Weights of a small GPT-style language model, trained from scratch on English Wikipedia: 4268 steps.
Each number is 500 + 50 x the weight over the matrix's rms, rounded and kept within 0 to 999. Layers, rows and columns count from 0. Numbers have three digits each.

# layer 2 MLP up, 640x160, rms 0.278, rows 37-77, columns 0-159
482603537511487537479413487469486523596449483534645482500521440473518496508505551531434465508484502479483471488466434528479458535517469502502458432483530478548526478501452528579454456520503474495617508523539462498442403486495463572456519544514466584510501482557479484514484517523491546552487424506487529423592458542517445502557577540493419564478514423503526530403565508536495570549555493495527470491531499481548467428465546459417488521522470479517504482493436507512466510515533544
523484646490450479551516451428463581435548459494507526503505475464460470543545447447537584456461543436479466483600440444622492503615491510439492485419449427577497513518451487524517496532527430437408465434513457473534504360509427521498546445425538506549648571570444499520529467493515587504500537468514423470551525490421564489525537539570565513615507531507492487511449541498494542387530566407397534477521459507578558555579480553536540487413462441499489426609443548524548410433503499
563483478489482514458590550511468510442512466417495494433459523481555474524579422433502480587638510496504440511510525499446474511479531539495567496488488492477513503543476542496492465544508407550572597470507446449454451472499450504552527520505482530546440490472465472490498509489511498461467535510499524481508343529533560480482488561489513512490527487463511418518528488519505541497410545482492514496500534559478415485429562510503481502502498521515497443555511419523444495496578507
524545492453521449578523473386420502531419520450415507482491544508481464432485438543453556459531556543517553499410462593512620512382521461543503518375468519509451407478373521560462585546496454425465474425570536472515680439602499482515497551565465465432423565488590551494491475515533521612501534424595398463424530530532492456524496589502430485497484437440440565540486595549505494465469498363583435489471470487476510530522461561508477609431629453493499421576491561516383607592450538
592494495421469527486586473414477455529463560557507526491531501533450539517498488518449465451476529419537548462501519489468460561524451511480572532472553483514503433545478494447511611463488442478528516425431506485505517485523506458434486402447454484483489476500481574499495485497507454523482591443557568496484505546501522520532559508472444454426480487522507539550487590469513565546409523504407507524507510568489481537509443495509489496454491534496449501569514481561495476559439508
590476535521394512507468522423584565469450627643522510576473454541622491521567534454550540507440468491489574486509533496571378430426446491549526555485478489511592528430471540589673498536508467464468599516380548486435417429567463535476412577497621433568447446481404504488501511483453391421552443483437550453450580456500540420557434521452479505492488440450486487558517612428450409434576487501499425561471590562472457432538340595545488535537444522537605464554411509515549422502408558
523509565512556478515534506405555486497583438460531557460487584441508458519516490519500467513488467480483502450567485501479408454491513467603459537560532495518515570400407486436510512437459530497546489527467600615484497463482538510452543508555475439466544408450519454517580541522536576452476436395481484442512475516471447460531520597600553431569515440472491465503417514512481511510450583472528378406558423417493530481476541521506488509442573448382500528506472549637480522515431526
505542530568467388506573501613615526492523456459558518455389461441457562431535452469488604497495412571582468525475597564434463450460396587493517615539503599547489453496443552487629584365427390554484522546425477604461505425433403531521486482442469550464500436544455503497599484475455516542476585447495464417553535513514520461522501410476401536459433482539512505415591479429556487463596522519538519486496556496473492539562504469534578509423492528483441406430447494429461423414452525
477512523604595541451468507489512487494524518495539442554497498476544487504530564445537420410441573558456491519494394411462496457508454484537422444527569494540556397469611521430504569550463527522514519614529485562444507519458557546577494550540603431423411405475536572549475468479457411594444412622545494460432530534522397437516440550437481551509591465489497454598544426495474525618501569436510475494438440491516389457495531418431407436436544451539476455504525567499548462675471518
501444448508465458478545581611518497453443475546445553495523569505505455466578456467502503464520524540568498502533504473498504514515483564519447545537506574533560503551456584487515482514492409428509564470452543541506520504469583530456445467541478473481559588449499499438463452464568554443464483497519554476494475525491499588500543445543494497485507490497485454572560471451514461547495440516477497506454495544504518457481477449615546456556507481491500446562515513483513523508529443
432518429531566567592488492595505508490468566525519453500545398500573401400549525433619454419551467460524493543416541458518431427546497535484608533518565601489491489559483458461521515579510525519452488573457421462446551453502406484427591527491461543479581496438443501519576453561423524573433469439468453407536494594551501500563496519534448482509456567475414476482501495507552464371576463476458507462468576485537576476556538438516580470476531533578506552520449557485466555418536547
459526532437438477534465435587460504530413515557544526529485489495401417482496500445536463479463527443496420505573486628483558558517572519547446410469615498480583456610539537459494510535463451488534475449561431502533565514508528418529497451488594494446476542558521525420513455486438483487424524533522506450508589566390500419490465557562517464579398421536524416462479555514451563426462462434483473603470546371493450502518532564599513435500479501549523446521454515515499509522398514
509440524472460528479514465581490470497530490517488497547499524497484492530454445469454466525481492490532490414500506523533551508446446546445460504482532541524464468493511527484464489470434466486531487511540486470537483538500492516511449459416573487471557545510528452545521513443496481551506458500539543450536539530439504558556466522506472529505565456519552446513532444502440521548539466488543490493513465570491485534513460492463582536470436478487506468553468491607547512432493549
548470570410515488483451540488540484479471540552540552531590487384482484464548412536544543392526498530554486477406527418485415483515527478467471482491496533499499451518487511534421459538429496438456569518513466494570483458456463505457441478641528492535615517535454547547550468482493459528509563575490545403548417574499461515570560527538575511540586565455650507537487470528458491446519564576549460562501532503454438425603528551541634577481493550440506515403486511527493482459500522
535512496643429553484512540413437502517530537558423488501466560543505497479467566510573507514552553456512502441513521516435445542507465546574480578556498566478459434549525408524583423501512438569498588568534482553478417570476490445505442474434424534529474608575465488467445477471502550472503519529473451582372530566515492504458477502534515479409492597405382476474476465456610507584475531519504512503533504512527396452488477552472519497520476574454587562531553483518468495458454500
447417569519563469571380570530584549551526447487451453523483591478539534585490475500486466477550414381335478574548398549526501531488574531540315598425476526480478506576622552456555552513450429533602478527575575462463622560545353440511456481667475593504513619604517578557495451486542403425456354556624438484562431537484542437567590493543460380539447487529527536586510519545515402504426526504507482484453498442492450594523483515475450542637587515503426436629380426568577437624423393
535454418579603537468514531534494527493517502464544482479568480506433334477501403453506519436480467467555530513633576472518466621450472586530443536521429538539500425514497524512556513515396532484441487459431466529487482507507500467499496452534573515577457520487508450441490478477521559537497488473531528480510430481579561432520455503533535503444506452424439422405427510530490432427456508547530405553487494528499506498576528550471543595471567485461504513547528462556477454502504562
470448467561441468451493493517486529531481533489480507457465516511402496523600476436500429436555542516489434433537508518481581514372441487536493495451503477481477526474538369489459562396501474499503534600512441427513449473620448545478580390488475512489537456479469419510582499496447593494496475436400474474569492440511425572434451514471461435488415535492533466487478577480552513544522518653521421402398548505508589483464508485526485502537473546505542422475447457520529502539469525
527467474447522477546583570444444479428502497486467528480485541436475494471528468556475506455490465489493567532519531514435450488514469474475455461468492543439544560482492467509555481480483489485472438502483492482520450550478396463536483499479514524541482431500502451502469451453476480472522567476538510556546461468496503490477496534459541527470520516542517517529514451487464504518511473476517565419498543439572465539539542483493549520457523475466466545513500483511445471508482476
548591457486472408533576555467441411508488484568512493506507541496578453579511448499509473474482502516568481476483467488513484555510487449495463530554529546532474465512528477546597437515500484526487572477433512565430568494542485554427495482391426438437507552453549518501476487533490469446513492496608494560453525481523514527541562540501456462489531489542450515488528558468437437526484429523476515485492514579506518539441479476505512535533487499464513407532472523530466476519460496
528487444500557531443555538442511457479384467481507454532543485335476472528518519573564434564384449568566425485459514552435485496421476496519610458561475583568574498519509526463450446472471510574495470549556488606456535513442445455463522506426460458539532501466411455507510606407567470491439647471472373552591493514477560557480455505551492449511531514525473551547520572502525521545434494410486442460426541556480459530523517474554536437508528559524433569492557471519460518430613545
455514558534477525488560501493517476489527555510461498489507402551454568500616459516500488460419489478424538611441487507416549409545537448541437500550519528470474472524589513518623525499520500556608473443463528465410439486481541522467481549515468538508486472475524428440401450414455488465530517548505476540566533471487529404511544539494681438476574535466565588420555540427429519528491462495518513454473419593488467452494476429456493499521538539508507439491503459508519518506554456
457481496511549624537490487501463536473469526370527476540512482457536454499547505461568559553460510507478484433573531481501470561543489560513489559520535607537467558486602496508516507531513441534447463496428424505480578526474466458554520453558509527488495528612574527486552494458465459532449456441472413445510521506442588530476613510443528461464528530548404483476412484524492460474472469503496522557512500548505529452477559519514417507441565526513440430544453502606450482484490504
494480445501480462492482543514522489494503486523486428554534502454518480555528525522508472478484503452452548481486528406480463497401526518497516541494527570425489510461450461497463431461551500550597463518464475487513467458463496497467510489530502524477507541503544548535531516501511460504492500514513531495516470497490538509479507475578466537457504535440503481486524526451472513506492441512487454419451522547509480451481488500495511533485462488501523520473508517538505526481480520
405559574541476504479539514563516527559431580532440502497512392537464548467500555338560513485469532514467518512382507485449445495437565405569462625563456501450492484495563432491602480554561560513497456526506470497462578471421530561463604551518509440551496567469496415520530442505563468471482441466473443542521561492521454482572543534502534382551532525361471539564461457497594501490566565510464475436389405447461562506495497458588500533505517591507480573542510519473479461476466496
481469486417600376520539444475468436477633581523563503562452449539493567567580540529484570545582508472448479510494535480463578501570504450503484498516492599502483518508514490576501455562518462482522440569514449437580503501510434556514511601558544637445575507501453592526478501536550525491388538446556517503564534498538387483437457478577446484499525511427487449506442462587543589446486514501526482397475487362576470502548549460621478458445483534435578457501418574423489531530443483
523403567543445477530534548424545453531532569483587473559610439494557522431446429590533481464488422509462414520450516438519528506538642484515345457610573465541605397395532508448545551568464466487530540445422508537548519505599662508485584536495562504565440441434471532499403549488507538469566532512472478566491520510563508381504434600519487503446441534487509499564548477528486500416438385508600444553487526468521518443395517553542485413512450433585406441485425458397364488472521521
490478487532565433427493476506520355409480530538454468465563564522511541469528569528535484476519645465519503431381564543536547462487481591480568524506605487551457481466508481502501437469518456534474465562569535597373496491472557496576603540436462474486496482547388423430408398398455502477565479514496487566523472534575523445552485575499532476582615472525540453461543489527543491550539543498478473457568535462528524505507593527510447501504481532464481447524573498438496487553524431
484532533488524525452442457463521467528450426476404552530508459477551447513504385471425568460538498525479483556510468459572397471405446493589427475474609488501543518521442516475489499430519475407471561513581630571578546515529507569473501431531478476474477542594494462628518510486560518467520487376533512496516491496530533479487524565558449541506521529495555558478492427484498413491518453500566497453477477550596476490504492459465543523577569523389460547504554402451542556588506475
541541490511428525588512584504451464469537508536565456542517467423460532530577428597482486503394499501473442504481596522499521504408551547519520531527486477532572490482441460604500438492490635483473411540485498475430513541481517437565586477467429542469525427411561456507455477421564497439503521485468558533527553512470525470628500428608530448466555496484496430460500554458535501493613496532472538482541477577468506534534544623403475482473459540432565530522575516448501545510484431
493408497527492579574525428458566498498519522533481576500472446492508488438503431537541528471433432512453500470453492464535396519543509604448453536547507502518496490431502508430488516397437552489480461539556561573479516464385489503490564422506480512404416483476506539556458513572535570528534406453589482516483503478539565554584478523564478522551587439528464506501575494506545493356449538484481488448483569505568456648471542444549545496480557520554568462536480534457424532524472517
504469454509542662505530574567581557463526416492471406425548492423378480464557506477546542494535465382503502391498578467431552664484456529404666548521503726453303537482579586498509472504392494621468445678470534459379485504460459544527653393455564559406521458474543618417556517470588545537628487481435490448490531533460514605455459599610461497413578566533382386512412435537653594477370434490472520502402467434591480549499551478462580498373595451428495435477517497626493487404426394
475558504525521499534512527438464431546606408453478418551472457506451465426477566479523480365476655499487550576525509550485536537426495472479369446383422505526553456538503601481584425528435573388467493493531505614486496435521502500435575518560420510467540463468516605476414544599496488496475611393482573479443530472466542437499468532539553511451540514434484460389570447515488536500531419376466422511450536591414442498578498585409572551555466464459638523576523389512547522546553456
465567465487502470461558502505432593543426456478550466485483525457468498523524496497495426462494531408449447424491564477547473541502512484550458406465475483497533484521522477504539566488563490500561480487534441509497490537496503520511571442451513542533506480517504477468464494461463496493424439475532441473548491468524472506470482530463498518553531450478551431573509533459541512520441474539523504558488553427536453524488499536549485536509515497493483439474482495492589469467576447
449525498535381516514484490501455508425435548473547538464537564473501489486478532560491549488453421523485496494443510470519478431456476528595450546472482520585475517411549548526564506531531514452476527502549431522469554622553443485453411542492584540496524496390474517398531472505465519496487431517474532455498531495484514510519467599485546484574515591561438505497554500564528470497544477439542439454435548504480523582400470579521463555482570534620506412518349458482531464514526455
433512535499495463491522496492508464490503498463423451529515506506554477485543462508534495501500467504495523524493509450478466530433504563488484537486491503500507510449568545500414435474563532500486588474461470533472478484454490517522447509530505502484480549478487535474484467513528513584505483488493475536445491502451522462506515534565495526503475514506525502521511528515500542468496497438485497479464483568539525525513459450564463525460520478494478526486565503440415564489522503
455462463601373467540469532509538489556462502577583486480511506489434467579567538490470518563443463497457469457477508500546442562442501539457490604542477598465513514509475515449516431433509540445535407573579469492511447555533503420558547549526532499494479515497492524462545458567538514544464468480515515566537551467464426541495435525551369478496524441527433518489510532509606494516575459501459486513462542435513542439505508445493507507443472540507482562581498456514526483452601470
521514474560507606482540649556537609473512453588469541431564538517560424350482573463540574493520479448492455408542495524487584485386477484619487466527515452532573615425536567487424499488359461564462454583528410475619572519589510492455470501560487538560448575591483474546470479511446495503447390556551554513489535603420361423511530400396443418463510575415502497300471471483525537444480493499486597479329531582543432584534498494632610539449623457543473498614554422444584503407461480
494476543462521539477449504512479439457525474544456509517462487525505568516490483515556481497448493460523475424533532515555495616494424528510507559488505562501483541486539427477567494534466547516460461465462463603458439474538535502507516483517405523496441517621494490535441472500513474478500531527533509523459467519504491532506529470508483497490523505467596486535557427536470580549567432502510486442458522525534511594570492494514502489510536561534450529462545441484480492519505432
518529366465476461568578524401506439491439448491502537486436515468543594543467445510516499459504475498443577451520495479557489587459454451524440483469467503526339508458458548541485513530557496575499493486507472479455600593468499461502498427497449400507516442513468511497540524539564455468491472451487571521475504526414426519417427617428454444480540554529552631463353400569596561513427469533505499597502537560499507638481411478450473555447617489552469559490515588488529510517516609
517464470452554566575526484451483497531391557470547468525551475536547546509422489458465484508503606498465436436451466451481387514497381516454467516475431513563570492563464500569573529465431419466575470494497549489540473399563488527515523510426472495583493480475452430586429487459550504560468516463601505519466494488557487504565507497479533471483428547488471501555469513466449603547415472426543500663452517476516473551468578437544459529595479534521507488453497564475634472425522465